python train.py --n_layer=20 --d_model=192 --n_head=6 --n_kv_head=6 --head_dim=32 --d_mlp=512 --vocab_size=2878 --activation="swiglu" --norm="rmsnorm" --norm_place="pre" --norm_eps=1e-06 --positions="rope" --rope_base=10000.0 --rope_fraction=1.0 --qk_norm=false --attn_scale=0.177 --bias="none" --tie_embeddings=false --parallel_block=false --init="uniform" --init_std_qkv=0.0176 --init_std_o=0.00278 --init_std_up=0.0176 --init_std_down=0.00278 --optimizer="soap_variant" --lr=0.00425 --lr_mult_qkv=0.5 --beta1=0.95 --beta2=0.95 --lr_head=0.00786 --grad_clip=1.0 --warmup_steps=200 --schedule="wsd" --decay_fraction=0.676 --decay_shape="linear" --final_lr_fraction=0.0 --batch_tokens=32768 --seq_len=768 --doc_mask=true --train_tokens=212600000 --steps=6489 --dataset="wikipedia_en"
Each number is 500 + 40 x the weight over its row's rms, rounded and kept within 0 to 999. Layers, rows and columns count from 0. Numbers have three digits each. The size before them is the row's rms in percent of the matrix's.

# gate: layer 16 MLP gate, 512x192, rms 0.16, rows 46-91, columns 0-95
# up: layer 16 MLP up, 512x192, rms 0.155, rows 46-91, columns 0-95
# down: layer 16 MLP down (transposed), 512x192, rms 0.156, rows 46-91, columns 0-95
gate46 100:462503575555502484443518467431474535520571492456469500416531505503543505457602541555463463465447537528524502490502553393492530498432521419523494505503564545518437459500489544455452572482501505494538493501488477494597552440482488500569524527578506512451545504441594477560546445460470481472
up46 111:520505507555473484503523509499518450494461539412483543562453495487460625551556408491548527481500491421432509467447540537503506465496490523460466523413523475528477488490510490510487513527445446522502433444485498509468499437574533489559515485549516518483527535458493559535486517525517479528
down46 095:584451526491446481491500440502492500469480496535495564479482519489443531512511499473484531448503515472521445444517509493494495487432482515552466487483459487480556458558498549545515492544418508580457439587485526505467496511537516526475506516488462451475437424457491507433563461485492494505
gate47 096:507519570461470424511475457478531465481533375564518417592506558475450602522509487480463554434589460526497485568510483521556426521516492420524497517462428542463502486506524457507610564535525496524480545443542466423465526499505517505528533527525497506485458519488539527473453491493508490514
up47 095:507586523513542488476535561452508545545473493571493467488345637475514512533581535602492469432491512508521485494522537521515455543427524506541548511460492566492510502526520501492470420538484527502448506472460531527481484521461549525480467485495529459410462550499442542442466535460521490511
down47 100:499456493464480485555495531440526464556488435471535474555497499451477557598482450617602581475445504475449476401493552555446501469580427539516470557509526529487494569487474508539496505489503466511457459487514517502474474461548582502479512519498527528576503490532550513472545470581498542517
gate48 100:511568467505539468471473470451528502477506462495546525546524528472446508466562472518467532479564446477458543503528579565411543538414501451458541504484397478532515455505564498514460442493496495501500490445415547523471511479434504560511508447493498570558545482410489447536516555457471506501
up48 108:455588544512438461528399484535444490537504392546556571558453479397454496450564524534491591538563459534484513520458535559543407515516533509444523510512437485518475550467507584434480435451514473501476503510501446515502531459501507539481578485516566487516510507399507508506490467525501504494
down48 107:445509455455500469497496508473481508533512504573550495497548517555495554510565439547538496574527512506600542477527488498527465562512544451529480563571509562448544475482563499561552570499517513469517487514496496472511493512544497515546456468493523562507512460534449478466498412508507479467
gate49 106:510597499441488444503578474511522478461552408518537489525549492464484534521420527567528536513589490551461628532442516478466492478498490512506490473442463565428414491511448484485529492531440532464536544500495488411518525465431507531433559470501479625458442526541480486497481482557509529530
up49 106:464442431527569502554472400556580452448465524438429542453535470476576558471537488461484470501475494494462441480509490455522490499540476549477490557571522451471497506500542586525513470501518505420531456495489547505521564539414567534454487427489467493575557466499443514532560547499474501481
down49 105:476484502420439453469553537477540476504476465484521502440545499478478476514460477496483451434442454549540475445534567501503457492499437537460506499475418430479514570511465482519541499526476492520480526493484445483570469524514505521421547596487505443434467511476476528442507483566464485505
gate50 100:523484507511511541530461515479557525428427521411499444561547471413455540522518529490531484490508503478526457463543522505505495549528509573515465487467541589476538478445466585511523480534463483475473541466462526531558468563488453458534499447446475532502432505552455516453461457526497457463
up50 102:467510509451433480529537569453567435544524489496492561536559477507535533556473482499585584501485566562544493477544536488505426632492549532480463486501458402515497495509508569559520542468438453539457520488524499485442476462464507539529574513522511446515538511511512581527504503491517566435
down50 101:491506538384389522528494525503505489559478482487471531491468443452511496422511532567512456463480457503501531524477509479483497492528435472500512523520508462484507492438495503540542411465455505462473526477529520525453550475527541508570579473521447553501483569505502564528456562478511468499
gate51 094:486492519563453512573549512463527512427554537480515475472515469539437540555553484554505477478472526456512476508480515569465467541528477445432441527520538455505522499491449497525486507487444480535495493463546529492482462534499574457562528437578466443501523489583523547482531488499545494454
up51 099:499557516527533493510433494554464526565541434545449471488504563508519464482535430518464487510472497502485461428545507546507518410507545478565455519472548519464493450452456430476469459541473501498491476425450501573466447508469523457553486520447519449463494490453535562525515467413427513534
down51 101:515475485459533505507539405514527472434404585570526578536430536567412532520491524427449611513474479496496563470530503479503478441495466511485526540415475473488539487462527511493509541529486486520486484478467514554571563489540494502500487517445467506460568513483483474452579498534508520513
gate52 099:494484459524530550480522543477555552554557471494546475416505469530485414460518507582516531530493530497427480501595451528485517545454482461465469464559435443563472391548508500521543466468491563479497527500554534510516448445438567516508530516495465557500448503500558484486473582490498483615
up52 104:496504535597427495533510533539487484503466513531526537539509507547510489548499427485465530494543490543507546642496481515585518480470469487567536602538414500483543562486518403545448493477536495458454555497530496515518517453485475514460447545494537498492577467467457538495522481533473516536
down52 100:522521471537417487525470501437470451517484548556463532403502413447531518538566461499536495515434469521521449583451490517557466474511436473452521482553530502536567568453500492555467485476423463500430474526474470488527529522545605528488466469519527488485550556381540478526445522528517525543
gate53 097:533497580510488495427478517555469562563519472462467470453440445535555533420511532525500478461486512532473532443461524490538531435491417487503532474440463502517498536454521546488482565461545558469543534471429513452531475442557456444506535461537498546535532456467532556454522527504481482523
up53 098:481555516560441550439491494497413527452474435412480482412552499540435498502542544550527497418479494496492440503513406479479539556499425484440544543525431525493502554430497500448516506469545547474542528447516506504542491504449478539462553496396512467564447544457502524540589490501489487461
down53 096:501520508458506454444453564491501436456487477401571435511529520456479551484491576468571461503494532505523475525490511480482455587485537481491492523482540510489522545537541493494549472489502536451493420455484550460428542491494538426458490502588530573514526500463478457491547531529422515470
gate54 096:521470375462450512552504510521467500500526531522450378519517520473513506458483537512507521500468487442559582536514533514515497468468559580533464517577499524410482481527521523488499415480475503501515447492435491460472514543482554524457553510522523511507485570443465551545465497468568525483
up54 095:520461517513533498497417424533593501552534517494470452481516590506543495539518498479440548470452448587448496445490482465431519501479517528532494554561497440465539561458509422549506435511453456514461472527474469544495507485508493449446529490574538472526499517507478474511474512513428484524
down54 097:515557500563474512466505495507488471544541543454494497465531480531387559518559463451535445471544410487490443499514498576582482450555537566460479531504510486514536525463523572579500538535456442482515466565541577499523530374497455523561504524484421462455531484506508389487460462498576478534
gate55 099:566561518591472501500530508496488550517496434472465561504518459513559624563525488504431515612547513573471450432470570577534430489547480475562523489562524458604572488485486554537559516553437495532528535503507527474488552532499519492478511491588511520443491458460444461521463474464477490506
up55 101:553517531544500534523513488448500480538539555574503445516496487532470582581541534439454482446465507528482491441448520565518493541483491470505574458533589482500491523435470543426556503438552536502490408536512485489431483564520449479547465552515503498552477537495440485520516510426543504464
down55 099:480526426553475483453513486515448502537509534486465416493471459499419447568519485528549506480499454563497576514481503459462582531526558504539554444551530499519419488495536464501567541573474465497501528539466445491481480568551480512504487528540539463514512565486472465461542482482529543494
gate56 097:458468431369501471538527497479494429487515478548555495505487555546473460526474411543504527504491521491518507507475561506479533536505523540492425491508513473474474456523515544508588486475563541523564491516506510546561473505492453500522488440516486527520507473529520523578571467572436485573
up56 100:457561489454579451499565551507563501515486488456480551503542470475557496460543493514453464510482486472438475499490509538492541495536577518454560596469469524513488527524475591493506525473454492505444462403461482548473495477494544543516479437467524467487424467508567499493476499489517490555
down56 098:529472482534584461463497470507546464534435489472481537481526521502504516524432473561474491472510533452511527485498582569433530488522518490478482526406464523533455547379545489505568563491453473506510517444456555507554461442550434489486511398413516567520583543479481533537469471513457541457
gate57 096:539503489470501518553423493492500451565540549481566508517529424511461529450484463487404379485549494527478514490441510529516466573487539493578533512480542380459513535544500509509534533553543482455506588404494530456518597527500463502486494387530547524581468494479511478483495424468480500537
up57 102:508569464510522534436531494452526512470513467527583479607527528511534509455499589519465460598466565495532487471486423566529476419534501545474521426486599530548513483435487591518495484472566564530506508488547513471501482466557502526480546481450538452446481493504474526498521465474491482493
down57 105:424419526483468506456605487570507477527509536454522469520501477473596432445469509471485446517481548458478445514540457546468485441534473555484468534544586561514521504483488555463438468514469583541519491453462559442518453481548504474471526527489496455450496501524505553477543524510512532555
gate58 101:576481494507444508558477501494437508533536485464483480511489412468507573457522596488547528480534510530561594524458538535535463457567506505485511523480474472516517512518558479506466467536461500451502494464571511483469542469448562465505569447522468501537530449482539500524532578536523453516
up58 103:449512484490566547549436489474458507520488503494512551496482481476584461498501582548511493423517487488394496520536441549470475491533440461496421551485522543568491518545535490472511494517525466433523464431494513392453524449510436473501484429515493494413505451537443515503518443532465466426
down58 099:498504515563453561509488442562479498549463443514511426533491500437521438489500423477507470550463463407512447481464484495541545598525478571515503467462518477546508556502462502474504429523518524535523518569517516498533520457546524525450552552516473552526445465502490487485482480458463509514
gate59 097:486558518501453512464498560553459516568531559516495482514588455546508504483556455578509477540553491427476572524527520528515501535565584409457483522511575497509458501567493489527437466513477505509525518485457437465473484405519546488464466471475551457476524460465544532521533563513591442560
up59 099:488494449488496476454479462618440516443549524527487504498509478544551543484534541491468606573552438516499479506504511471513484497422469557547476525467506431506594536614511511518589500506457567527483517493469571528478429496527510497465458494497479497509464508503413478468520475492541494462
down59 098:534465502550493480459505542429525531443495509545476501466498531511480516491508522438408433493551510484489438481490515512521485494578536504507427501461498499477437500444494442443571550516459484501474508497517509552390450511506494425458466455536450533557515489581603571462498587482539560460
gate60 097:533529508407482416482537588564542458512512598484519526513476538524505467543550502485494508477466553440496503453532509558508471461510463496522508494479465538513546499523480497494584512428498505498494520570486572470506494522514502479417533471482529502508525429412445473536545502417529459490
up60 097:524514490490517433476496519446553485467506506488452509498485575498501417454527459517488471499460478464551467499554537435466494472574525545519477470471600551547521542466542457492564495514556410456528504552509534375517473503602597467504555540469458474454494437455522478528515538497507454503
down60 098:522477475526513500461481549507471484482476502500448505465455472480484483525526433543563481566507515519588545493449555556538447567529540473442438527448450520506525522455442472554498478490410519401524544471507465542503523547519513525452416485452561477486478496453498496528486500524524487444
gate61 102:503460520526440512518547498392503535510529488501502563489521552456516489504453465433498511447536414487453528500519488512496482504543496467480430456543542521519466564571496445485563552551527475459496502484430485541492477529455573441505533445516478601547505463475492554410562504508509493504
up61 100:418492544508515439487457451495556485452541478507489519518492503487473489519462514524517533503570554430499615502502518423525488551493473503498525472524578468500541497528492503559502428552529566552475493507511480384514507601534477445455487496498489543564589481558475406551490460508475529478
down61 096:498555491448478451513457459487577568475516467514621529534548554557466484437490509504465524557502482509513495533561509502466474449543448544547513415431518483449460553512478499521530510523477532495545502549532474558548477499483543434479522539500567430485500520515571465592474508483493476453
gate62 101:579503548573430575481528488585524434532512451416491478553488483540520586553559545477499460538452439556466494469456491567464470421443559473530523494592501497502490439498505531541490488523519510545528479469564434435494536505403492488484505552540509562520553545469480505479581515563553525572
up62 097:516592491435554493509544536541574427484512455594467485521451507436504504519507500493545534566504428526481558514463464526499525517476542518531512563476534480436486521487532486493439405509470467505532503469558535530545458545453528556473548450437547482445560577497482514507460490509526560438
down62 095:461496523452514485485455469490504486437556483517513542546461470535455483558534471527534514427508518473478565510501530513497494401439514457508477593504515471528482483534493505473533466485464542465503531487513449486471465500566554595505506525514407397462617500497554490466446467572461459365
gate63 102:508537557501525502394512563462545562493504516465471533453504477551549550505527505536482478468503528551411527498492565490431466516469456464596525457461456461553487468492506514501482452514479495455570502515468518541596529459497500495456541473443538527524495485454455553445522483438499576604
up63 101:536395505470450486425559489554443518493571457529501548505508418440427479454454497563517535546459441459568551429509477496508595559455515483570485488494516429501495444442482468432540551456500513470512509498537540496508512463406508533547434494503517526504486427494476591489522450554501464475
down63 098:530548508515437557463477464488515531444537433425512527487497486499512528467468474499553535488506548492479457555484478541465509517457489533483561450491500510519544485436487482484471579565513490499548519456529534493465591552538617472505558552443542506503522531475530507551535502454481593555
gate64 105:430560550477532438523525576460480499492510486535452469460453453458518429582507522554485555522462503533458501504427577496489548480553447492581508428544511439477461555443526478533467485439460578518553463525527526535525558466484494550555516492535530499522465457501530526570601433481488496531
up64 110:479588504522541509514516526546506470512583473540519465459479521497532399547526538511522477521531566482491503458523600476530501450501471560509513540470408498474479525550450534409495566481500584446488510460501533548555492430533506600510423485593552495510444480519536463518421440460477437502
down64 108:484437481503535427481510489490503488550576499478473492522481518411473467524499516550448530424494591426463539463522578489487465466542575511489496434534526538506464500511504522559493525479513592500571517426496517547460497457536493585534452505483488479577383508419539466449476430495495567503
gate65 111:597474525519537435546466550462503489471477530503552508485564533476529543512466497536521468505593389517466476450537463484509535570465503470472502534492536468493468565502517504552511503498506477539515513539516494523472491470420529457527504458581432519528424431496531459535464423471532556571
up65 103:455489570518511446536492435516474479468481442528520527570480480488466443515486448475451456516513449520606503551507481554515458491523515526484468487426501465548536482508502471540485592495572452439507507408497551553538543437508480448458565483498540495488540476495512477472487489540454502473
down65 106:493556436506482499431440464536533407532388471449515487477505526468486498499418501565511530480483432475446516568407557553537522459482513507464502487469466524562485526549459474595437462471476471500504497479533504458469407465537530532482482557471550531553537499576501492528503452471516520508
gate66 100:414479488472444421512535534523493496544554533585536493493476530478443434549520543570542430456482471521496488466547448511492449522518539548447451433536529505529506483501467446521477491546561489462485552528542458472490574511535462565536534518513525501482530498473479513554499464426426476492
up66 102:496495505504447464427598468473482521551478502536539559530505466490450507539508498501467461520551466515524512491518492443548553591488522501481511503594464489558467479578506483566497450583517576571431511524462484505504542553552553463489458563513424535559488508480526454532468502495564521478
down66 104:523513482500512474514543461511535562393476507457470518468457451456496536516484454490414552481526526546549447472425537485546452471467459431521491504454500507492589545524499504487474508559469553521477438503490476505487454523570584512517543499511455456478461525535506515447500506556446502497
gate67 108:500506540572473438486494502507572581481597412572464471451510533424456527525508506497578531476570443596531467575475448471479478509428490474514522469575505496511497476550485542484475525487517486478482537504484474480475451525499467451540432557462507523489482544519447537535490481525497463464
up67 111:507481497532439507496532540493508487530447492480524521460475615496496534483485502562417538513498525510527549505483547418517489482512412413498526463471525525454608522481487528509483479531534501458492504455513466504542448516470523530462492515491403448538562491508511437499476509499472530518
down67 105:472502432524481485560515497421510509450497472518497453540394504509521514467505521461480513537467533504593560527532449497513460562527423506480422425484488491504491557577516520491506494448486434541527564493538589493527437485468467419527486466444459446514531515520510504526559548472486495467
gate68 100:509543544461460466511446494539513505469538481481520521474414502515437451540536512495490451468582495484483471500463492564501493435482562486501548467541519588548467501480442519440477510546478413429478535487591513528457509494506493478453452518402508423449469478450524433514533448471528508507
up68 090:457529458478512469521506467476402524547497556454486558479481500456564536465528548495520551497518528470506583504482480522519534457512568506547568525426576498462465448547532492537402516434492538569503523512513499548496565502538474489543507502490457491477427519492484536557473523494546462494
down68 094:535479532446558442447519548541518503456530559504442471479519558409475495532481484511497476522540443507485516452532444515544495476478501581458487443506461575557483472521440578522448490512432521459533469483458510562481481440532459426474499431423515538520467503523487449506527520502557458512
gate69 102:495534503476465485493512490484387485464539556497537523532535482544491529501567538474495462522494437503529541521505535521514506504542453469526480587522495485571430460416505490514488544435561446433506504492515524426462545432443468537500505497522485388502552497423504455430512486539498475471
up69 102:475577501527502582591447520520557477518495507484451486550453562506557499529439503406468485513570472464492488548438529559509527530575502467492539513481460568523470513486466484502470488488538453540524462532515520499474495463552516493523452434497453445548551488543426483553564457539478510539
down69 101:479524474486525541540550511522486519502471471484516544504500508553478443580594457461463464480446514533546460511477496470530492421574461498504493442508583366494442482483518487526490577419539538526558526478531496475523488569524566578460477497491570501531496456494514513434475414526534511516
gate70 102:469499521544539489498472565505416542469499430545539486464465515455479597551481556440516493536521469512502462551531547485499537500466491506509518475492442509517475567519561578500442469573516500492486522532443480458590513565480514533536471487524515551512548531454417525512558470559461482550
up70 094:572506439517497517530490463501474518428480501463497501464568519554483562491528486449491457497549542472490440536523476481539494454491494506539446549454466450476530501465524518485498534485548499489577481507557532512475496462472474551450563500514453505556520480468542492510498489487532495528
down70 100:489534411465532532502530453483506503462483551499485523405560447493547495498493557486531544526548504479534530523431472517486441500500463509539534523482548478421504569533455483521511470535531562463487534549567550515410543537432530543529521574432464589586503518505508535505543497510554524488
gate71 091:589482511460452394459502527470509437550499495440508491485510529460457495497535473451478473557490621572511501445547587512507497489426577463483446439535518504521479490499466528540515514469584492514525569473522454462520566477513517532580506499538487442474489546486522439544556496544573459491
up71 094:554426507464462430489509538448581536460462493558463496545571462502556506543526580560520505532526488534384478537510464450445508479508522529485525528484552478518497526520596565502438535513503530524526581534469467482515409476518458488553470449548514449478506483458451513564545500526520465549
down71 094:453472445492485493504514511430476483491398516432514481487454519472482419560525484503488522504552492566518517535520583451548496530479538525464530557510429456534531541516493486442575581516569489512551436452476531551519471553538507536470522444557505544422487507484533553530551541508504492487
gate72 097:505510471500519544525524487521484491450537410513529535465534516513528511566542512404475479517498431580488489482495488602537486476470443448550505502447493539536470543535493526455477546548437528529531432474464434526488525492492516523468499515523512516616539541515433380566431521485495509489
up72 100:451455434520465456509434463475551478492511534524502490498532526554488524436519454548476458544528514520473551434450494518497555458502491490486513603541546508522468560473499535453498510514471454561557450512490460547464507487510473471548358474537538495467530548408546485533409480549501503526
down72 099:506563490496518562537485506437536494547539476522562452477456558505458471497466614500568422507552435385515501432463466519548500447519498514474525486490541484462443538543412557473487459511510497453441526544504458512458503574501559485446516487540487509467460506500533512565482546410554474573
gate73 102:438559545486453450538515517503455515510547512535475468491441505503516556557483503447484444406449503534506557504477452533472525522526468486442508525449538535489518484469561481482490454538509469539498503490442559434481524497517459545465468473585529417504581454459542499515489421477476500456
up73 096:501553519549507452421487536529455553533468478498461542482551405494524463475434530505511454547484536583464500499519488481483440555479513485461482506403501464536476520499532412544527484501496471558497548545465504501458566514489486512482521466494486442463496506502526567493551588456474464535
down73 098:527519550587511475519465491457472550474436469443474479560459484539407528447581462517486509458370492537523526431508482517574539466541450491566507488450512486468511483456525470539489502559412507562439553524515518563535527522511590520476504497482492455552428533502538583473487482435582558538
gate74 098:495452479500492501520548547537545523470585483550471507504553446555522547466423454436523496474467535485489463528490478418483508392519545539474482464514441502512464486582457511545616478484483618538528452565467526575387462509484532520506502496520498503500499475522525454492446510579518507478
up74 099:487491530499483556573460485532522526536456550495517508515452546466547603516469566526461567427560453455518555463459466455587424464482443523547480458510523530536535509482582537476482446493541503482494430523429477501490566477469510488481513531511529556469613506512467540482545440473499477496
down74 095:494524429475536522477487551449514519502493448557468527467489453384534516492447445477545523509510569548521533450584426473498525457532553471481536447486515445515562506470497500431485562494482455465446478500546492497491489458541534496497525394435504463493552511495365533531537574483482516546
gate75 112:444510464519484489472483491478512515558503506472534422515414420475558497435490494529522486467530568491452562463421493502562551589429504514556484545524579455532540437483533511527477487519460531490527508468530500482496534436448500507437431451532506553471481479497513539544496500467484524534
up75 099:544486553521429524489451567472518488467552565437477563456484487555503462405524482458522489574467524509515496511546486452507503520509515500528453512406493572514468493398474464536491508520533513404549627470479519545560558513457514497531450516501452490460477499446576523474448521505503525543
down75 097:478507470490525447413476526549457510535492534494498468528531464519453515570500429476539531497551523533514622453456507471522498595526511485509474522480453491514515419511545498453482472528501539523537448564536497472546552515489426457491426510554516464549533530509485481497540478501520562473
gate76 103:485531587561506503525517539513478505506470567465584520525516481491458483504453460464522477452520385522552512525438500525467539481534450579587384502625585557519462481473449492509483513525534504514532512490447498520534455472500524525534522547493461458495506478439561546477437545489490470532
up76 107:526544505505488565514547497512495514511440493495534523559464507499527548459550498464597542506525524512501505464591502488437511483597538497505458540504466507505449564511481461563501485434492558449479443408492565428519484506522543530544505585482442618451453482557491587534527501486477534515
down76 092:487442474482454517601511481439478533475617471476478514536501500533470479529520458542515562466510580453464473572505504483438471549456544486508574576448458473514543552458481511484537522486490473500507486535535519532500489452452563478491425424542513531531522525427509442515559501474482473473
gate77 094:489551533508461510517429542545504474544521472560459527460483529484499536524568490487506376504427571491548536503506500510468489508426468549496555566551428483505535505541480484511530483573487540570530550554497511487474445484454479494489492495481469527479453434499499469484544475497476466580
up77 094:525540480568412513560529483483506563486446445386511527531508515514464509575503527454463520516523438538519421484485512586521494524544515552491495506432561432459474549492459408436516531500433457500465501402484589502463461536515483471486511505504500449578492457529517450564524523449545531504
down77 095:450523502560560474501545485400453541422530535493551436488420501443519484521463497392490496503489434488467522438512464527485515511474439539474449507455517528553468527420448392448463525535469467475523484464500508449562505482493531556492458478550550482543530508466556507512459516455484456504
gate78 101:524502504584466521511487511507576464513460421555476466503455506539550528559486576558522460475494548453464579527439550530556485495456514538556520449514450479520494527538536448523553522440495495537417464490464466465518546561488461464526479490473507533535525489523569471561503534443497451455
up78 100:499485493479522548537467524548555478492526489443491413468502517424522552481457418524542493563501470454511535532538521472540528487461493438435517506482471546550580574546465541488518556461514532488501479499434490502507464581453513520541477527510522525507509510499592491527567506449518512471
down78 099:573492516544437539508535492576446474548510461542590485505480494473478469461557439522524486446473509520474557493531465577501481445551525565472424504594461480424495599449533519501469482512510468571481532505549547510513491468432427495476487534509479503498494473489511536448465470475564425471
gate79 102:467487566506492422483556530552448540503509418499518486498469435447482495507496458445509546582509528451457522555585580524457464543516495510469471474472476449508610514524471507524493478542501469503544511442538518589421520456466527552473563501418546554493560478494490476567468462443514453459
up79 105:557499464477499475513454520503518568566493556420452501456472418530543486465476491503483495511498506519474470582494516541484566523602475527492523490501496439461491466510620506483512504439472492517519465535508468487463541475503551461590462521564480464443526590529465521515511445462491528566
down79 107:479526480509501429517561503467498496584518507566448500483610473524487539477542566437465502457540614529478495451508454500483475526590547458484486506480484482495491554516524497484415482500568477541494463487539494469505505537505511532512509438487478533470485508526472492493445437480380525555
gate80 098:517478495483448479446523496479561472449494478588548486467502495504544546485469541541502535566511550506507541560550443560526425499502462447525527521563513561516485447506497480515577499478529525503396500545554475526443477502490460534522557435560437528473548499476478463501491477555534506506
up80 097:454505521473531466439466526521470493503504519542498496511371504484563503413492433505529498459454607489488538531478487472552535543512425537421465517494443467494505525482473477478434564507473516469496480531506537573532405448486495471486462497546519395479481461541523473467491476505503508572
down80 094:435460476458464465504560475530513483486488454511542491547419505488520561519529510511539532460479561473574541517581479450536444494495463419549480447496525441581560478526505527508549499541539489529520471514506466540535498499493474557489477486501515489506521508407438476489442505538478508510
gate81 107:572536447530436453539492583554503530512548460476535480462528531508494498479403531509571560543499489528509449474508488530522524530566457461550472533492478463516563491527542530521529540529500485447523529427467528556592576474499534500495518497476481489512489481528573566460534482570504503445
up81 104:475386549526470544473459496513570497488513522502543500545496530483491548514483462496389494502554559506496460484484471530547433567505426527551523477422540487491561420493520536445475511486497467531500467601610513462451502518503430484451469522497501498466524474547425439561473414459525418516
down81 096:563505476540522551531483475525489513472480560528522436453523507488519535425468567478478542574484454486606504477466446585440459590531480541502412462507501454452483556509463519505596459455493493480433558461460537499546519456492477544492479471461478461497469523527543486514542545498454514558
gate82 102:511470496514447564583464433479491496465489434580454574529472447495551525489441464469493469596556456506513526525515483485432454528495533494475542555550509475525453479504490511483555513490473471514519546533445473558482464562466455457505537495495576558482437521528493506511511392485516458559
up82 095:449524492515444524479477533516498444499547534459461487464468537508557423500529526538494567517429558509545521435543480480570422470510510580502504570554478487474467539487530450541528538457533534534453487456514482528541496567478410498536524513525514443566422501511464419492462460528430417526
down82 098:445530499495435611512540437489549503458410511532442563486541475526429523553532535525505501451516499504460427397512482434471492514490450531515485509476416484490512466538535454485497443625534516447573509455516586550468484574506486565501504512455541499557500482472554496444562547564510489493
gate83 095:619479516577456420475572557528544471501488514499570475544465501484470549532514489482459500462387547481474501551479474444493494580520547578481548498480527525513573461502478529492543557544465488468530524407451538467490554425526522543486474484499523480449488590486587494559540495498516523460
up83 095:490518451485512444460488527449517445438470489457490535501464524593466512489508466534488360533499518493472540530447503506529440534510580500419512551464485504494447516531489523495478524549485477480500424566518520551467490534441523522510484502512543555447513452487514513543511538437467604424
down83 095:466558475479477538544546459437432540533550481546438588497521494534475504448510508458500449475482494510475544457468473443544465521470485502555511523487449569518535553471454439556518511533506522440504459562471517480546542483507523489478478549455530510489559490523486480493519558516578484578
gate84 090:523485470479519459513532554559490454480501463472499609517512497454526471477498491431499499481536506533513478467493471423525560466529501441520494496533524486508568542520546431604574499548540428492476481498560575493423516549486467537465438510511581443505470519490439475568531554539542485533
up84 094:470463475510474513496529524501498539603452466532530478530461601457502534520568469560481485577437448535536484520484461468536412525490521503472474532429454473489476510428562472473445461497475479514541507475445477508461420460427599593538485512469497494488561481494498486495511553510467486458
down84 094:525522495518622523475508483440498521536449514511504502523461526509549603475487514475490475492543575615488509526494446530563508472482451472462511542489448479532518538570591499574415463538551554469562528516484493464465503496482524494473506500506400544478490457565474479526543528507460533443
gate85 095:443515515504528448464558476487508478553491512450472472528520513502503500556460502500444446525552442442484546507493472365543537547555520488509532525478517583482524460500507484513541461506444438550470494492506459439465465455562515474465618440451471506439374480536543533480501471514460514502
up85 091:428540510523555476503497505485607548444540431462545485471532467540458445535402482546451474493520498539558514499529462465491426468484566514504545442520451482493497465455559480529574557491484474461460559568489545564582541509540470442472478452476570614509467482478485505545545473501493528500
down85 099:549486445440512510521502518458515429541531517493495545462459490468461518496471473466537545452456428604435533530478455421524500473525444541464500471562519479495566555459551499526482506501499502505476563527477556515574483500453401467502503517479514508526482489475473528565537557450459501555
gate86 092:548452485472445474513453541535472496504481464489492479446465541474568484523560458548461513494502468561495523495552512509452430511557497483459500555542497544474539457396494541526554477489595467519460525456551490491477429426521422498499514521446484499534495430526476467559442549509477558482
up86 094:438519507461530513467416471469553534463559531567454499561546551577443519518494568479523582484545486541496483475446418551520464417501476551463473537519500543537577521510473506500473525508417505496454551461520505464534527479473484435443571498469531490509496498493518512532467559547492531496
down86 103:478468538475506492455514501521472521485529526509537521473466448510484492516555435429486462493587500466552467567513510476542490421567466451516503428489549543440506543482480525468567517547532483501482581530561539544478455520477508512506424534531514485482456521490513531525418492536518502487
gate87 096:521481518518447438470446463523524605512501481529488494470464556478495570566467530467590525535532476485442502502547493524458482462414441484453442492515554413530448532461481540515431554503512463502454545538522582484570462439497487466484528438438593529542483558511568493568473450539447479489
up87 097:516405542568536500453526469518407511524482508480554523510463464455499475486415470574539461443522474498501420476535499517514416451548611548534549486448500476419518500463539501507448516457553531500490512511540475554439563438501496478469506540483590479459550517482505529539492462435527549454
down87 102:492516475445526505493525449478509586461438480464573505530564483550491459499479452522495449582476482501523503489486528515477458525535520598471547478561525481500576566527504488520452487508554508496472488459483484466460507487468519519531528487499515556445494439531514501524466504489521572494
gate88 094:417549552462499484492454481516518463468577493453578516489527477421468533511567514460494507445512485485510491474540550550444535523513465492505503468443526460537473485484519499513567490479538496544439468450465535529470608515490469429570506487464497453594526521466487515450522514503537498475
up88 101:487508456529489431507492412454488476524526566451423531463479495497532525541494521454536455506517433430508575482454482502498459531461535497519573501559496462582478534506493458488503440476554474597558497538484473560526528519501499454481511488441569467436578426479425503482554539534471454499
down88 099:458437500534495485521520501448448518541439509407495522559426506561513552462452460552432531502542538454566551549465423509459455423472541421457542501515440525512539528518465416523483461530485459470526570490472437488442434454504534497502479503451489505581484526493539512562472549541562493450
gate89 104:472554448546500463537502374515483423442503530523481540499518525458459485418539543511443475445442479489454526509543569547517500574484503501477457519537501514467501517472601496535483483462484469468507545458464509563482488484508524482489466476499631499559509461523516544448505477569491532540
up89 110:496505545459533514500427518540515533471433530518549506485420461595538510506480568499496522523572492503512433476388517495520558528504513436546482527555446495495478414546572486514528483425473476496492463462487547460472522504494461509439517506492525466488470449505528452529564520459591520564
down89 097:482536551531526478482547591486520505507476551486501498462401519593521496521473485614468476521485524542500460483556450474530494513473497447485573417527515451549538466535479500470502540521496457480466458559484476516495535495501478525513568420515468480497499529499535456536476564540560520465
gate90 099:574501493544440471500523419519482512479450580533503552474460526413485510467489520536490457546559494534548487474548460513451535552501465460492471512513443498527483473498493489580511451519554475481555504493443582450446411518555520471588508530450520485564473492538455535538508485476463447480
up90 102:477498560530588513471476491474452495512428558484477456504508575569614512446545528596448554510503522494504529474469510481469491510523464492482483497493423548483513502471531516506530456501469564503454512498527428489484549522427543503525473533484476576471472484483550507502508522476533486540
down90 103:516521463468518514519427431552519475471520579494472525512532509462557495517483504493532496472654530545496584489516534490537500495453526539599530545539504461487468492549489513487507460389505515552558441409492583428512540502494547427463450474516534459461498469554516551490522513527515500429
gate91 093:527496494540503487458545422517523504510566524512413431519447495511455571499480485552522506522529516440515460544543492564476515563472492468523483494498450498428475539446540496528502490534469446480517509449486479552503555524478473564550507499438493561563479506515484572449538481484560433486
up91 101:507441448477460530495507516387490472524544498488569498458514500426482441454484572479514556497422533535474496526529522522522519495503577502453486466501541553560522458500479500511489537480497451518503492546510501499487478495520475481439546532505472530491537452574506461462507479507529489504
down91 101:496453506508524397498585550505481516522559504493525518480539567510558537494503507474530500510516488530477523541488496475465544422540507477552530601534468561506561532517467473480492487521509529542448466472464478474468479504431461488504505518500500558498549488467469500487502519485504486407